config = dict(
    norm_eps=1e-06,
    rope_theta=1000000.0,
    rope_fraction=1.0,
    tie_word_embeddings=False,
    lr_mult_o=1.65,
    beta2=0.95,
    max_grad_norm=1.0,
    decay_shape='linear',
    batch_tokens=[65536, 131072, 262144],
)
Each number is 128 + 32 x the weight over its row's rms, rounded and kept within 0 to 255. Layers, rows and columns count from 0. The size above them is the row's rms in percent of the matrix's.

# layer 5 attention value, 192x192, rms 0.166, rows 129-181, columns 0-63
size [108 110 115 120 123 112 103 117 105 115 116 100 112 109 108 117 106 106 109 106 114 116 111 116 109 115 100 117 110 112 118 129 108 116 116 119 112 115 120 118 118 119 110 120 112 120 108 122 124 130 111 115 122]
[[133  87  90 196 218 107 144 121 162  99  82 144  83 126  79 213  86 109 120 124 140 135 185 156 149 129  76 149 132 110 125 144 101 129 140 169 149 134  85 143 166 125 123 146 165 173 116 170 120  97 150  93 124  99  79 150 146 108 160 183 153 149  95 146]
 [136 130 114  22  92 134 164 185 100  57 120 127 140 179  77 106 143 153  88 112  73 139 158 120 106 230 144 139 127 119 123 103 125 121 121 125 124  77 109 100 181 150 140 100 164 153  96 145 144 105 129 128 129  98 132 151 103  75 144 136 123 113 180  86]
 [100 149 121 119 134 144 121 121 175 122 163 132 140 110  82 158 101 183 154 110 142 129 115 139  96 180 183 106 107  93  93 199 111 158 127 153 186 110  98  67 163 149  79 104  91 139 130 124 154 144 198 131  96 122 121  75 116  31 143 179  49 101 164 157]
 [ 98 127  94  90 131 179 101 132 159 134 142 114 155 150 157 103 112 162 151  93 106 187 137 113 108 118  71 108 135 107 161  48 171 121 141 116 132 155 128 118 121  95 150 121 120 112  96 154 164 125 133 108 137 168 155 114 108  96 106 205  95  87 144 167]
 [150 118 156 115  72  76 105 188 120 194 125 147  88 147 137 102 153  82 148 144 137 115 152 199 140  97 146 150 129 201 184 120 133  91 125 127 208 100 180  69 160 132 123 140 103 133 103  89 138 142 148 137 115 134 153 106  87 147 129  88 213 198  74  83]
 [195 111  70 120 139 136 118 165 176  86  81 126 130 120  73  96 116 118 115 124 132 125 130 132 121 132  44 110 159 169 112  89 113  98 112 155 120 132 189 156 109 111 162 106 102 109 133 126  85 131 161 126 113 143 129 160  98 104 128 116 157  96 153 120]
 [120 162 129 123 134 150 109 129 144 138 158 102 155  79 154  84  74 157 142 146  78 120 205 184  85  79 137 163  81 124 104 120 142 142 125  92 172 165 121 129 167 156 134  90 130 136 178 111 160  86 184 131 102 101 136 159 152 181 155 122 145 200 128 122]
 [175 156 142 145 160 134  87 131 105 144 151  84 116 183 122 100  86  94 107 110 115 183 134 112 153 102 130 111 129 137  98 165 108 112 106 152 122 162 117 109 145 142 123 131 133  80  82 124 161 137 124 135 159 148 131 150 158 135 144 104 170 197  96  88]
 [115  90 126 119 148 141 141 127 151 126 107 135  57  63 173  95 103  98 187 112 131 132  75  95 138 121  88 145  99 200 130  92 118 123 133  84  91 120 134 122 133  94 172 101 152 108 161 123 110  79  62  51 114  95  83 158 113 173 137  94 145  94 177 109]
 [100  95 196  56 119 164 183 187  97 106  75 105 169 100 112  75 121 152 113 165  98  88 133 138 145 145  52 142 120  50 114 129  84 163 143  90 113  98 132 124  63 116 112  73 105 151 142  82 150 161 143  99 133 139 168 111 105 150 124  79 129 156 108 176]
 [ 61 133  46 157 189 156 121 115 163 136 168 136 137 138 157  80 146 123 124  83  76 124  96 147 125 120 113  65 123 126 147 127 122 123 113 110  90  42 108 102 187 175 134 132  87 115 131 133 180  79  89 130 129 155 162 130 108 141 106 109 130 127 179 122]
 [153 164 165  72  90  18  95 105 140 113 100 153 186 133 116 103 110 111 129 133 131 106  91 108  94  95 108 123  87 171 166 146 119  90 192 156 128 127 130  49 115 156 117 127 156  84 203 136 104 111  85  82 162 129 157  93 135 102 136 170  68 195 127 118]
 [128  89 162 122 134 138  99 188 112 122 176 185 151 125  96  93 110 143 152 119 148 117 125 139 117 111  92 139 111 170 178 117 137 147 156 118 119 173  84  90 184  48  90 143 147  88 153 118 110 108 139 124 127 102 164 181 119  65  92 110  94 106 122 138]
 [185 108 162 188 104 145  98 153 173 104 120 183 125  76  93 175  92  39 135 167 145  62 135 163 158 147 137 110  89 146 135 165  73  99 136 150 179 109 149 116  99 186 138  87  95 108  93  94 102 161 149 126  94 128 116 117  95  79  93 135  68 113 130 136]
 [129 104 127 120 123  83 142 186  50 143 133 122 121 118 150  97 164 148 113 143 141 165  99 137 154 133 110 146 120 152 134 226  90 123 191 199 176 108 133 110  59 138 116 136 135 104 203 135 121 159 134 153 166 152 141 120  99 195  93  87  93 175 112 183]
 [147 142 137 141  41 134  94 120 172 150 195 122 101 134 127 139 122 147 107 153 115  58 129 167 101 129 130 158  54 118 148  93 122  97 151 129  65 151 146 131 139  97 122 120  87 153 143  75  79 121  70 119 152 179 128 149  65 154  34 146 187 123 166  93]
 [162 177 156 133 123 177 144 141 161 104  72 163 144 130 128 116  69  78 118 153 103 136 110  99 123 122 126 119 113 115  34 138 162 113 123 117 207 142  69 124 146  97 139 105 114 122 125 127 125 139 132 108 123 149 137  52  97 170 100 106 114 102  98 120]
 [ 98 110 173 119  98 119 168 116  96 106 114 113 159 135 122 108 148 123  86 121 102  94  83  79 139  67  90 111 176 160  73  97 123 111 138 139 156 121 117 174  64 158 128  66 111 136 146 115 104 151 156 228 106 130 135 144  87 112 145  89  37  58 130 175]
 [176 187 187 167 108 189 111 126 130  75 119 131 125 117  87 166  86  90 115  86 132  96 134 151 100 109 153 103 150 103 162 121 177 137 172 116 150 174 103 157 174 128 129 107 187 101 163 114 137 130  95 123 104 166 133 107  80 115  95 122  91 124 162 183]
 [ 78 133 181 165 133 118  75 162 147 146 133 180  54 107 100 131  93  74  80  94 139 154 137  71 113 151  97 132 106 153 159  69 136 139 137 181 134 162  95 107 168  86 105 115 147 143 127 121 139 125 101 124 137 134 167 118 169 170 140  95 108 119 164 121]
 [163  64 185 144 124  95 174 134 118 196 124 121 165 156 138  95  60 122 165  99 115  87 110 175 165 135 169 128  77 157 118 106 132 152 101 141 138  97 104 111 110 173 154  41 163 144 119 177  47 103 153 102  71 176 105 113 126 111 131  76 106 124 108  86]
 [ 24 182 109 115 138  58 119 145 147 141  89 137 159 129 135 100 121 132 140  90 114 111 145 141 150 136 155  80 143 101 185  76  84 157 170 167 163  88 106 144 136 118 133 157 140 113 158 126 160 131 106 153  95 174 106 103 124 150  95 104  55  99 148 173]
 [127 142 172  70 100 117 112 143 125 170 120 139 123 138  91 176  89 174  98 149 132 102 140  85 178  97 148 118 106 101  97 138  97  98 160 133 136 143  69 160 147  79  19 205 150 184 130 154 196 101 116 146 183 102  90 141 167 180 127 101  94 124 138 151]
 [101 111 201 133 118 129  91 148 119 191 148 112 158 148 119  64 141 106 121  96  94 105 128 132 147 181 144  97  83 205  75 114 155 125 200  71 149 107 128 122 115  88 124 113 181 146 114 174 148  81  35 104 170  80  90 142 197 164 144 108 144 113 137 160]
 [126 144 100  32  95 132 172 143  85 162 155 115 130 136 125 186 114 142 105 116 150  62 164  58 149 121 109 136 132  89 166 169 150 123 143 104 145 169 107 141 132 116  73 132 123 102 149 145 105 127 153 121 117 137 120 214 125 108 120 169 105  96 143 168]
 [106 157 136 126 140 173  99  68 159 174  95 102 124 177 107  92 150 107 118 150 172 112 144 145 101 179 181 102 177 160 114 134  77 111 119 146 123 158 154 104 167 123  59 115 181  82 182 147 105 126 107 130 112 140 128 118  93  72 114 155 151 171 153 170]
 [165 140  96 140 129 165 119 119 128 149 157 129  84 142 141 157 110 159 140 146 176 136 139 127 108 132 148 127 143 139 108 132 177  80 211 104  89 136 165 139 175  74 182 138 112 105 103 122 138  91  60 111  98  96 170 184  65 121  92 164 151 142 179 144]
 [145 145 104  96 109 155 100 175 174  77 134 102 108 178 132 113  98  43 131 133 136 138 149  81 108  79 134 102  82 171 164 155 135 116  59  18 121 128 183 109 130 120  59 120 121  99 160 165 152 185 141 102 136 114 132 110 145 131 108 144 112 127 156 104]
 [151 100 176 122 134 135 100 177  90 107 136 103 106 161 111 107 157 151  92 170 145 183 173 165 131 105 104  97 106 128 142 138 133 145 154 151 205 189 102 118 143 119  68 170 105 124 151 133  72 121 182 124 118 137  99 135 180 113 123 136 187 133 126 140]
 [108 155 147 123  97 163  87 140 163 120 131 121 105  87 139 191 142 133 174 161 146 131 131 192 112 116  84 125 161 122  85 127 162 144 134 124 142 176 143  45  95  79 112 159  98 170 153 160 122 161  96  93 158 150  86  96  71 140 100 144 140 130 124 150]
 [160 162 116 155 101 158 129 159 174  96 133 104 104  94 128 105 130 115 111 145  96 112 152 106 202  92 159  94 138 181 135  70 138  82 109  80  95 166 152  75 148  87 100 120 132  99 154  84 107  94 178 114 152 117 158  89 165 127 188 142 139 151 129  88]
 [157 152 165 122  97 125 133 147 164 168  89 150 103 104 140  80 136 179 126 109 132 108 143 126 160  94 109 129 158 110 121  99  70  93 168 168  87 113 120 109  92 108 147 185  73 119 132  86 116  82 155 115 124 192  98 106  99 110 210 128 139 100 128 196]
 [156  45 157 184 129  81 128 156 120 151 133 111 144 103 174 129 149 154 138 163  93 163 126 165  92 109 116 123 146 141 124 118 133 123 194 106 128 104 110 141  96 144  49 109 128  93 100 101 139  69 134 140 153  54 147 128 133 176 126  83 145  83 112  91]
 [102 115 168 126  96 152 129  97 155 121 134 128 101 114 183  87 106  95 126 140 135 106 149  74 146 106  66 143 150 151  94  96 167 115 153  80  98 135 148 137 176 131 114 144 118 105 158  35  49  73  64 132 117 150 200 138 134  58 136 101  94 161 151 153]
 [239 123  98 110 123  90 150  77 133  79 133 115 151 146  89 168 174 143 116  95  90 146  89 121 185 107 113  88 110 169 130 154 132 116 128  47  86 108  98 147 126 124 105 114 150 129 101  64  98 113 198  92 134 132 143 155 147 138 153 163  90 125 137  93]
 [ 76  86  44 137 168  94 108 111 122 129 137 112 142 112 127 120 202 187 100 150 113 125 129 194  85 112 200 167 144  86 101 126 150 116 138 137 125 160  50 129 122  41 188  96 104 107 125 180  96 154 124 109 134 107 163  87 181 112 144 131 175 165 125 140]
 [146 157 156 142  89  86 113 189 171  56 134 127  99 100 156  50 129  84  92 114 107  67 143 135 179 109  98  69 127  90 153  96  96  87 176 135 114  93 143 162  97 114 178 158 156 156 153 112 112 159 147 105 134 134 172 176 118 157 125  76 130  73 115 132]
 [121 108 136 133  78 129 124 142 109  63 145 165 149 103  95 140 165 168 106 124  66 119  67 143 152 124 103 131 136  82 108  82 185  93 120 117 127 166 165 110  64 110  76 107 113 127 181 106 136 152 190  55 117  90 134  96 124 106 144 150 124 132 133  53]
 [ 90  84 135 107 117 117 112  53 145 161  98 140 169 165 120  69 117  90 159 137 128 105 162 101 111 201 121  69 127 165 137 116 167 145 109 104 103 114  92 133  87 111 153 135 142 133 126 115 181 107  77 130 139 207 157 156 121 111 121 112 118 113 199 114]
 [ 99 148 158 106  92 153 115 148 149 132 123 108 132  94 135 113 180 156 101 119 100 128 119 153 134 127  92 157 176 202 109  78 169 119 112 133 127 111 126  42  62  96 135  75  65  81 122 150 102 129  80 136 152 171 161 135 138 160 107 101 138  62 122 157]
 [ 77  78  67  90 172 139  87 131 162 137 185  79  96 148  91  87  86 127 141 161  91 149 159 149 126  97 111 145 129  88 174 114 190 118 104 127  81 134  93 207 137  93 142 108 158 123 145 117 114 164 100  44 137 114 127 138 155  71 115 184  77 123 100 118]
 [102 106  94 171 136 114 110 165 183 100 134 151 133  49 136 148 146  78 138 155 155 100 175 143 127 100  94 180 119 136 138  86 134  93 137 166  64 156 140 105  70 132 161 111 123 106 169  77  97  86 142  91  66 165 110 104  63 133 110 183 126 148  89  79]
 [144 140 120 129 119 154  90 144 121 129 111 100 115 102  79  80 132  85 110 145  98 183 103 147 133 152 130  98 111 163 146 150  66  62 167  86  54 135 113 162 107 108 134 129 132 136 110 103 181  97  49 130 125 107 145 165 134  77 171 118 156  98 158 153]
 [112  83 185 111 150  94 193 164  71 146 167 110 107  79 159 169 111  70  67 162 126  98 109 184 200 139 160 140 118 109 129 141 148 156 154 166 197 111 139 147 102 148 191 145  82 110 123 175 120 135 106 171 117 139 146 145 139  76 141  95 124 103  84 175]
 [168 196 199 159 148 140 137 197 107 163 108  82  87 163 123 161  80 172 127 130 174 132 192  86 100 121 133  88 182  53 101 176 140 142 127  81  78 102 139 116  99  93 136 163  62 130 130 113  96 144 181 144 102 162 114 149  91  99 192 115 106 131 161 148]
 [161 135 146 145  95 140 114 149  94 126 150 108  83  94 147 138 117 124 114 107  90 153 190 143 131 179 139 117 146 155  90 139 186  74  56 166 118 143 115  80  94 116 144 164 124  82  80 121 132 125 126 132 104 151 143 146 103 119 136 123 122 157  93  79]
 [ 90 132 106 142  76 122  92 149  91 151 117  55 142 170 105  89 177 159 147 149 134 145  69 152  85 138  88 162 166 165 113 114 114 130 144 177 121 108 130 125 176 182 113 144 141  74  96 109 154 148  79 134 123  96 150  88 117  89 159 155 110 131 125 177]
 [116 123 140 131 149 149 124 163 197  99 106 168 126 118 133  97 152 136 115  64 208 156 174 184  93  88 105 148 133 160 148 111  99 120 191 165 195 138 119 106 121 117 112 120  56 131 133  81 106 136 135 153 115 130 158 141 120 131 118 135 147 153 142 141]
 [115  74 115 113  81 167  90 152 148 119 113 164 123 146  96 172 103 130 141 152 140 144 162 134 158 166  99 185 154 110 159 108 177 141 155 175 137 123 142  42 102 128 124 154  61 139  95 115 190 172  99 118 159 133 170 137  72 135 156  97 143 195 147 107]
 [116 194 102 145 138 143 127 148 154 132 111 142 134 154 110  98 131  86  82 151 172 121 112  57  89 134 224 123 165 167 120 120  63 154  98 125 145 153 128 131 150 117  97  47  88 102 116  87 132 138 158 117 147 113 156  86 221 121  84 141 114 107 101 137]
 [107  78 126  71  88 128  78 143 131  86  86 187 127  74 110 112 144 169 150 158 122  98 165 182 141 156 103 186 108  67 150 103  92 126 181 130 125 187  92  71 154  68 188 162 122 125  88  69 125 164 106 101  97 164  78 158 110  62 133  86 156  92 109 152]
 [168 187 108 219 175 144 151 146 150 140 141 111 123 153 152 126  87 129 178 150 166 116 113 125  79 134 157 103 196 114 167 185 209 156  97 108 117 143 156 126 145 100  60 117  73  68 198 150 135 144  84 157  88  51 114 135  67 122 147 173 115 157  99 197]
 [ 69 116 138 162 159 108 189 184 175  83 132 115 111 133 160 143  72  99 110 117 131 101 116  60  67 111 132 142  63 153 169 167 123 120  77 128  94 178 117 109 153  40  95 118 124 114 124 116 188  77 158  98 142 103  88  98 130 137 148  62 149 164 137 114]]
# layer 5 attention output (transposed), 192x192, rms 0.377, rows 129-180, columns 0-63
size [101 100 101 104 117 102 100 103  98 100 102  94 105 102 101 110 101  97  97 102 109 106 100 106 100 102  93 105 103 109 104 117  99 106 105 108 106 102 106 105 110 106 107 108 104 106 100 109 110 113 100 104]
[[ 93 129 127 144 192 129 128 128 134  79 136 161 118 145  89 163 115 152  40 176 148 168 152 187 173 170 142 120 128 130 126 120 104 146  97 175 193 137 143 186 167  78 111  95 112  67 128 157  57 133 120  97 175  97 138 118 150 149 169 152 128 151 104 119]
 [110 194 237 136  77 182 126 154 132 107 159 108 150 128 127 134  96 173 160 117 102 133 140 112  92 134 117 132 132 100 131 157 141 112 116 119  82 121 145  78 169 167 112  62  93 169 160 149  84 132 166  92 108  60 153 143 137 116 104  84 104  90 121 134]
 [144 178 118 130 101 132 121 129  87 123 116  68 140 128 123 179 158 141 153 114  94 149  76 107 149 114 148 133  60  89 164 139 135 150 126 121 145 143 114 108 113 141 109 127  90  72 146 144 138 119 191 139 112 136 208  23 106 139  75 164  77  98 173 131]
 [120 142  93 145 167 142 144 129 156 142 149 103 120 213 162 141 116 152 129 143 122 156 152 141 147 123  99 112 114 122 135  94 176 155 126 135 131 231  72  75 152 137  91  85  90  60  71 167 143  93 128 137 157 150  63 115 183  95 177 119 128 164  98  90]
 [186 128  99  60 180 123 134 144  75 151  99 180  90 108 141 154 112 124  82 151 115 118 182 145 125 153 162 125 149 216 144 104 117 149 125 100 145 140 120 110  86 134 129 114 152 187  89 108 116 122 136 167 144 153  72 132 103 159  84  80 101 132 117 133]
 [ 89 142 147 105 172 136 177 179 164 168 136  92  91 136 142 115  81 160  71 166 133 137 120 111 116 142  99 158  98  94 115  84 121 103 180 153 123 118  82 169 149  94 113 158  92 164 127 130 158 155 131 127 168 151 119 189  87 172 104 150 165 146  94 130]
 [120 143 116 117 106  98 123 120 124 197 144  94  73 139 182 115 155 152 112  84 127  79 146 166 160 163 184 152 139 136 131 135  97 153  87 144 161 160  77 127 123 143 133 121 184 141 155 159 147  61 107 172 132 120 105 128  96 158 128 157 167  99 126 112]
 [150  99 108 132 114 102 159 149 157 124  91  98 106 162 126 167 167 160 125  68 138 139 145 135 172 187 136 121 110 124  99 164  97 103 115 136 111 111 156 130  92 134 106 104 133 132 160 101 106 101  76 141 119 155  45 226 131 146 174 107 191 142 147  89]
 [132 135 128 127 156 235 137 106 108  97 151 119 127 133 147 136  51 114 144 179 154  94 108  82 144 101 136 152  86 130 102 141 149 117 126  66  96 191 129 119 175 117 130 148 135 143 149 112 134 116 162  88 170 140 118 170 102 175 143 189 161 180 112 125]
 [119 155 160  51 113  97 120 111 102 173 120 117 193 143 141 103 100 114  82 113 108  70  66 122 150 167  49 121 100  73 107 136 163 112 135 131 148 164 140  83  88 128 144 154 144  91  91 126 132 157 143 145 121 122 135 139 125  72 126  92 130 120 155 135]
 [163 192 114 172 160 172 172 130 167 101  84  83 122 152 189 140 176 134 168 129 102 152 135  80 157 113 110 123 117 118 147 120 110  96 135  77 118 121 147  79 135 112 133 140 101 193 150 152 152 121 105 139 136 141 220 139 123 122 112 109 115 130  96 101]
 [162  87 135 159  81 156  87 149 112 150 107 130  87 136 144 148 102 158 185 131 173  71 160  78 155 132 143 132 104 156 188 105 130  89 121 176 148 183 145 102 157 117 144 171 124 127 138 137  87 113 134 155 103 129  88 105 130 155  88 157 142 128  96 134]
 [109 149 164 138 119 159 155 146 132  99 175 148 143 130 132 113 147 111 229 110 119  70 100 167 198  91  51 128  91 149 142 139 128 131 155  97 122 158  77 123 169  80 135 128 155 144 145 142 129 125  74 120 187 129 100 108 105 144 112  86 106  96  62  91]
 [ 90 134 127 144 111 176 184 101 110 131 117 184 111 149  90 114 155 131 171 143 183 119 129 113  79  92 135 145  70 147 135 163  73 128 102 138 132 163  82 156 100  97 138 184 103  92 125  99 160 184 161  76  87 153 115  70  97  70 114 209 120 136 124 129]
 [183  96 123 138 140 138 181 127  71 171 112 135 129  86  78  48 101  34 201 143  85  96 112 124 126 113 109  98 143 168 198  96 113 173 134 109 105  99 161 165 135 189 130 178 142 108 127 147 112 136 102 127 127 159 143 106 117 136 131  43  95 130 121 167]
 [ 88 144 134 121 128 144  51 133 146 128  70  93  52 101 198 129 103 107 171 159 156 141 155 152  62  96  67 138 135 186 155 116 128 102 153 128  80 179 114 131 142 117 181 117 118 108 121  66 102 119  87 143 168 122 121 151  91 138 145 107 138 163 101 157]
 [145 117 106  96  98 151 160 170  82 179 124 141  62  95 102  96 153  71  94 133 161 162 126  70  99 129 188 141 129 131 104 165 152  63 141 117 163 130  91 130  78 148  91  92 108 141 144 137 107 152  78 148 101 160 151  41  93 117  85  91 166 159 179 113]
 [152 121 121 150 135 140 167 105 108 197 157  87 142 121 163  92  96  87 164 101 139 104  83 130 129  64 146 123 106 176 142 136 104 160 113 141 165 131  87 139 128  81 170  82  76 147 128 122 153 106 133 160 147  93 130  66  97 161 161  96 130 107 151 111]
 [145 122 135 178  79 184 104 148  78  89 203  76 123 130 187 128 127 101 159 135 156 158 150 129  79 117 196 138 162 113 100 125 183 120 152 158 113 179 112 139 139 131 187 185 136 121 117 167  80 155 135 135 112 137  80  26 149 166 129 113 136 114 147 108]
 [122  66 181 132 104 143 160 113 114  62 133 159  93 123 142 185 149 108 131 134 144 179 127  23 120 125  74 116 136 106 137  77 109 119 153 141 164 120 108 161 190  61 116  98 156  85 187 159 135 142 134  90 139 134 162 152 138 163 133 122 138 131 155  78]
 [103  72 142 113 122 145 148 133 169 132 159 144 113 129 113 127  42 152 178  98 141 116  90 138 135 125 160 132 107 141  70 186 169 132 145 136 140 140  96  92 130 115 176 114 130 142 157 143 119 106 133 118  66 186 142 147  71  80 131 142 125  88 179 133]
 [ 93 157 148 148 142 105 111  94 107 132 205 159 153  98 139 117  91 217 111  87 136 183 119 117 127 177 191 153 109  87 211  99 144 120 106 179 127 120 120 163 162 113 101 171 148  93 108 161 143 129 169  81 138 138 128  24 186 162 124 109 157 138 129 112]
 [122  18 161 126 130 112 113 137 113 166  89 143  69  70  84 163 114 143 110 129  90 128 135 124 131 106  74 133  84 124  87 178 200 132 104 136 138  79 146 154 158 109 165 177 136  67 166 100  92  94 136 127 142  57 119 163 173 120 135 103 159 123 177 163]
 [128  82 163 148 107 164  99 167 121 170 121 135 118  76  76  81 101 153 171  97 203 109 163  97 162 145 103 130 127 137  62  80 179  91  92  85 135 167 122 122 148 139 131 144 146 119 152 109 158 106 123 101 166 105 103 101 170 152 149 109 139 160 108 155]
 [116 119  88 165 148  58  83 179  59 143 202 112 187 131 125  87 154 106 129 157 137 117 113  58 167 143 128 125  95 162 133 107 123 128 137 130 117 163 121 160 131  93 126 134 109  58 143 146  85 127  93 103  66  81 126 216 158 140 148  88 124 117 145 128]
 [ 63 131 108 160 175  80 115  89 105 110 166  62 144 141  95 147 170 125 113 118 132 113 118 126 125 170 168 149 125 129  62 120  61  80 144 139  98  83 137 139 143 117 135 183 133 146 164 140  77 150 133 125 150 100 165 137 145  80  86 163  90  94 152 114]
 [ 91 157 127 184 110 161 152 127 179 140 150  93  95 149 109 216 146 101 112 102 175 151 150  90  73  91 107 137 120 150 162  96 149 105 136 107  63 184 153  84 161 127 101 134 108 103  91  93 126 137  89 107 119  97 132 141  84 139 160 172 163 163  95 149]
 [162 123 123 104 136 116  87 163 146 103 183 124  98 154 148  99 163  91 111  93 134 133 133 122 111 133 125 131 103 167 162  64 119 114 106  83 107 146 161 179 123  99 125 121  93 117 173 142 128 111 157 152  59  99 159 158 192 118 138 192  94 156 184 134]
 [130 147 106 111 127 119 215 134 126 206 157 104 109 181  52 139 134 139 213 179 117  96 157 129 130 124  90 133 131  62 165 143  64 162 145 102  78 121  86 121 139 113  92 150  89 161 148 161  69  94 107 137 103 110 103 157 146 152 110 113 158 134 176 135]
 [107  49 120  75 147  96 158 138  82 108  96 180 107 110 110 185 124 101  98 130  91 125  70 160 106 133  95 114 106 120 171  95 122 123 161 117 155 165 132  55 164 157 114 189 129 137 111 148 123 192 141 127 183 191 110 105  95  92  79 174 128  71  99 151]
 [145 117 158 101 133 125 104  67 122 193  62  92 133  94 134 118 133 151 150  97 116 171 173 148 161 132 126  86 173 137 102 187 131 121 133 134 107 129 143 117 114 132 141 131  98 156 189 133 112  64 179 144 121 137 124 110 188 113 117 152 111 103 116 105]
 [151 186 136  86 117  98 128  25 118 149  75 111 154 126 112 133 148 128 123 135 148 164 129 109 144 118  94 131 122 116 148 151 205  95 198 168 171 126 148 101  95 117  89 174  83  86 128  99  75  73 122 135 116 141 134 143 124 149 140 126  92 120  86 181]
 [118  53 159 132 124 115 129 141 169  89  31 122 128  93 109  74 108 103  34 108 125  94 149 162 155 128  64 172 132  81  84 147 143 147 117  83 118 121 163 140 131 145 165 133 130 164 142  89 148 131 143 124 153 125 161  79 120 150 155 104 135 163 121 134]
 [162 100 101 159 103  81 130 123 100 112 141 140  88 116 165 123  81 107 157 143 105 111 119 105 156 137 137 226 124 152  87 114 118 127 183 185 173 123 126 144 136 126 136 160 180 124 168 145 123  73 105 161 166 136 101 148 141  87 117 108 119 107  95 134]
 [214  76 110 113 127 111  84 152  93 132 120 107 127 102 126 188 109  86 159  43 143 113  89  89 125 122 158 125 165 108 130 161 134 198 131  82 116 123 184 148  99 152 154 103 103 126 112  91 118 130 120 147 138 139  54 161 126 195 108  87 147 116 115 116]
 [ 79 102  69 133  84 108 173 138 176 137  69 107 121 106 147 113 136 182  69 147 143 122 162 132 119 106 123 117 155 166 146  64 133 141 152 128 106 137 118 100 127 138 150 136 197 102 113 179  99 154  66 112 139 155 199 129  98  84 149  87 125 128 133 154]
 [155 162 203 100 132 122 106 112 137 113  98 101  94  95 166 106  83 120 194 132 163 140 141 141 152 153 178  81 117  79 109 116 139 153 158  89 117 131  92 167  83  97 146 169 124 151  90 152 178 102 146 110 105  97 119 130 154 137 104 110 131  66 125 172]
 [154 158 169 119 137 171 137 126 104 166 143  97 131 141 123  84 127 163 109  74   7 125 115 150  99 115 160 156 156 110  64 104 158 126 175 153 114 183 163 113 114 131 134 189 107 150 121 184 109 158 125 150 125  81 178 151 133 147 108 130 151 116 141 129]
 [137 115 183 105 166  45 173 153 136 119 114 134 145 151 149 143  61  72  69 138 128 131  86 116 125 155 142 115 146  66 100 145 100  72 117 130 139 123 113  92 162  80 129 121  95 127 107 137 165 148 166 142 208 187 129 191 104 108 144  84 115  52 116 126]
 [100  59 134  86 120 138 110 147 109 153 132 145 166 102 128 100 177 182 107 128 127 137 157 135 137 162  53 108 145 142 146  79 160 139 169 117 136 171 152  80 112  35 175 139 150 156 122 144 131  92  94  97 137 122 191  79 111 113 122 116 116  87  78 157]
 [105 127 104 123 151  86 112 164 171 108 169 122 110 178  95 147  62 119 178 147  85 168 173 130 151 110 122 122 140  86 143 115 150 143 108 150 104 133 143 150 179 147 119 109  92 122 143 221 107 125 168  95 157 149 123 118 165  25 144 123 120 118  80 134]
 [ 79 157 115 122 214 130  88 101 143 116 127 103 108 110 114 152  94  79 145 159 116 149  33 123 142 149 199 150 146 149  76 110 135 132 167 207 128 112 136 139  87  98  98 156 107 120 138 177 138  85 144  71  93 178 124 124 112 148 116 177 114 167  77 139]
 [174 181 137 120 169 162 109 156  62  62  84  59 126 128  97  68  92 114 133 119 148 152 185 139  83 152 139  79 114 105  67 125 129  94 125  80  52 171  98 109 102  99 115  98 101 120 118  98 122 171 113 175 131  85 151 120 179 118 178 170 146 200  81 152]
 [126 103 178  99 135 135 125 125  95 127 193 148 165  77 137 122 136 197 122 115 106 128 141  70 187 127 142 105 174 145  91 166 132 178 134 158 153 105  67 163  95 154 127  97 101  93  73 172  77 157 119 102 141 153 117 123  90 113 189  47 109 122  81 176]
 [165 112 143 132  76 149 116 103 102 163 183 143 102 101 133 195 229 125  74 126 113 141 142 148 119 157 115 148 137 108 135 154 183 105 137 130 118 115 102 162  95 135 148 111  73 121  57 113  87 122 200 180 113 144  94 181 145  95 117 148 143 129 105 148]
 [ 96  84 113 171 133 152 146 127  96 180 102 129 151 138 147 145 135 111 149  94  41  96 174  74 146 116  98  73 139 122 163 123 134  96  87 131 142  71 120 111  98 100 125 102 178 218 119  85 117 141 167  96 102 116 126 134 122 145 110 109 130 175 103 111]
 [102 166  67 168 114 152 159 139 158 146 171  93 125 116 124 132  97 137  97  92 111  88 126 100  72 115 113 133  70 110 148 134 160 130 160 167 105  47 167 122 114 178 155 158 167 182 108 104 129 168 123 126 226 112 127  87 151 130 107 183 129 110 146 140]
 [ 91 172 121 129 147 134 162  90 164 125 171 154 129 101 109 112 135 133 157  97 198  81 133 136 127 162  56 215  86 101 187 122  69 175 127 136 176 110 133 128 115 104 119  82 107  77 146 102 113 110 144 143  94 129 182  60 115  62 122 131 124 103 124 167]
 [172 166 142  98  48 168 203 142 171 103  73 169 139  76 132 172 178  97  65 152 123 114  35 120 109 116 104 152 152 123 153 101 102  99 192 126 165 112 153  85 119 130  83 126 153 167 125 125 160  91  84 127 200 185 155 160 108 130 130 113 112 117 152 123]
 [148  89 149 134  97 115 127 116  97 101 101 170 186 114 135  95 160 174  65 143 121 109 150  90 108 118 107 214 146 147 124 111 123 149 111  91 121 139 149 130  93 156 124 105 162 115 112 112 166 121 132  84  91 115  69  53 164 118  79 135 139  51 207 143]
 [101 210 115 102  41 124 123 113 104 117 123 123 142 121  95 118 126 180 111 148 128  65 176 142 115 182 135 169 123 126 142 133 154 137 124 148 123 150  88 106 187  86 154 162 172 107  68 143 126 170 163  96 132  98 147 180 121 115  80 139 145 139  99 150]
 [119 140 170 151 120 140 205 140 125 122 210 136 110 141 196 137 179 117 108 136 124 123  97 144  82  84 140 151 171 177 187 128 162 148 105 120 125 126 103  68 140 148 123 145  88  95 146 121 186 151 109 176  85 102  67  64 165 124 164 157 171 138  53 131]]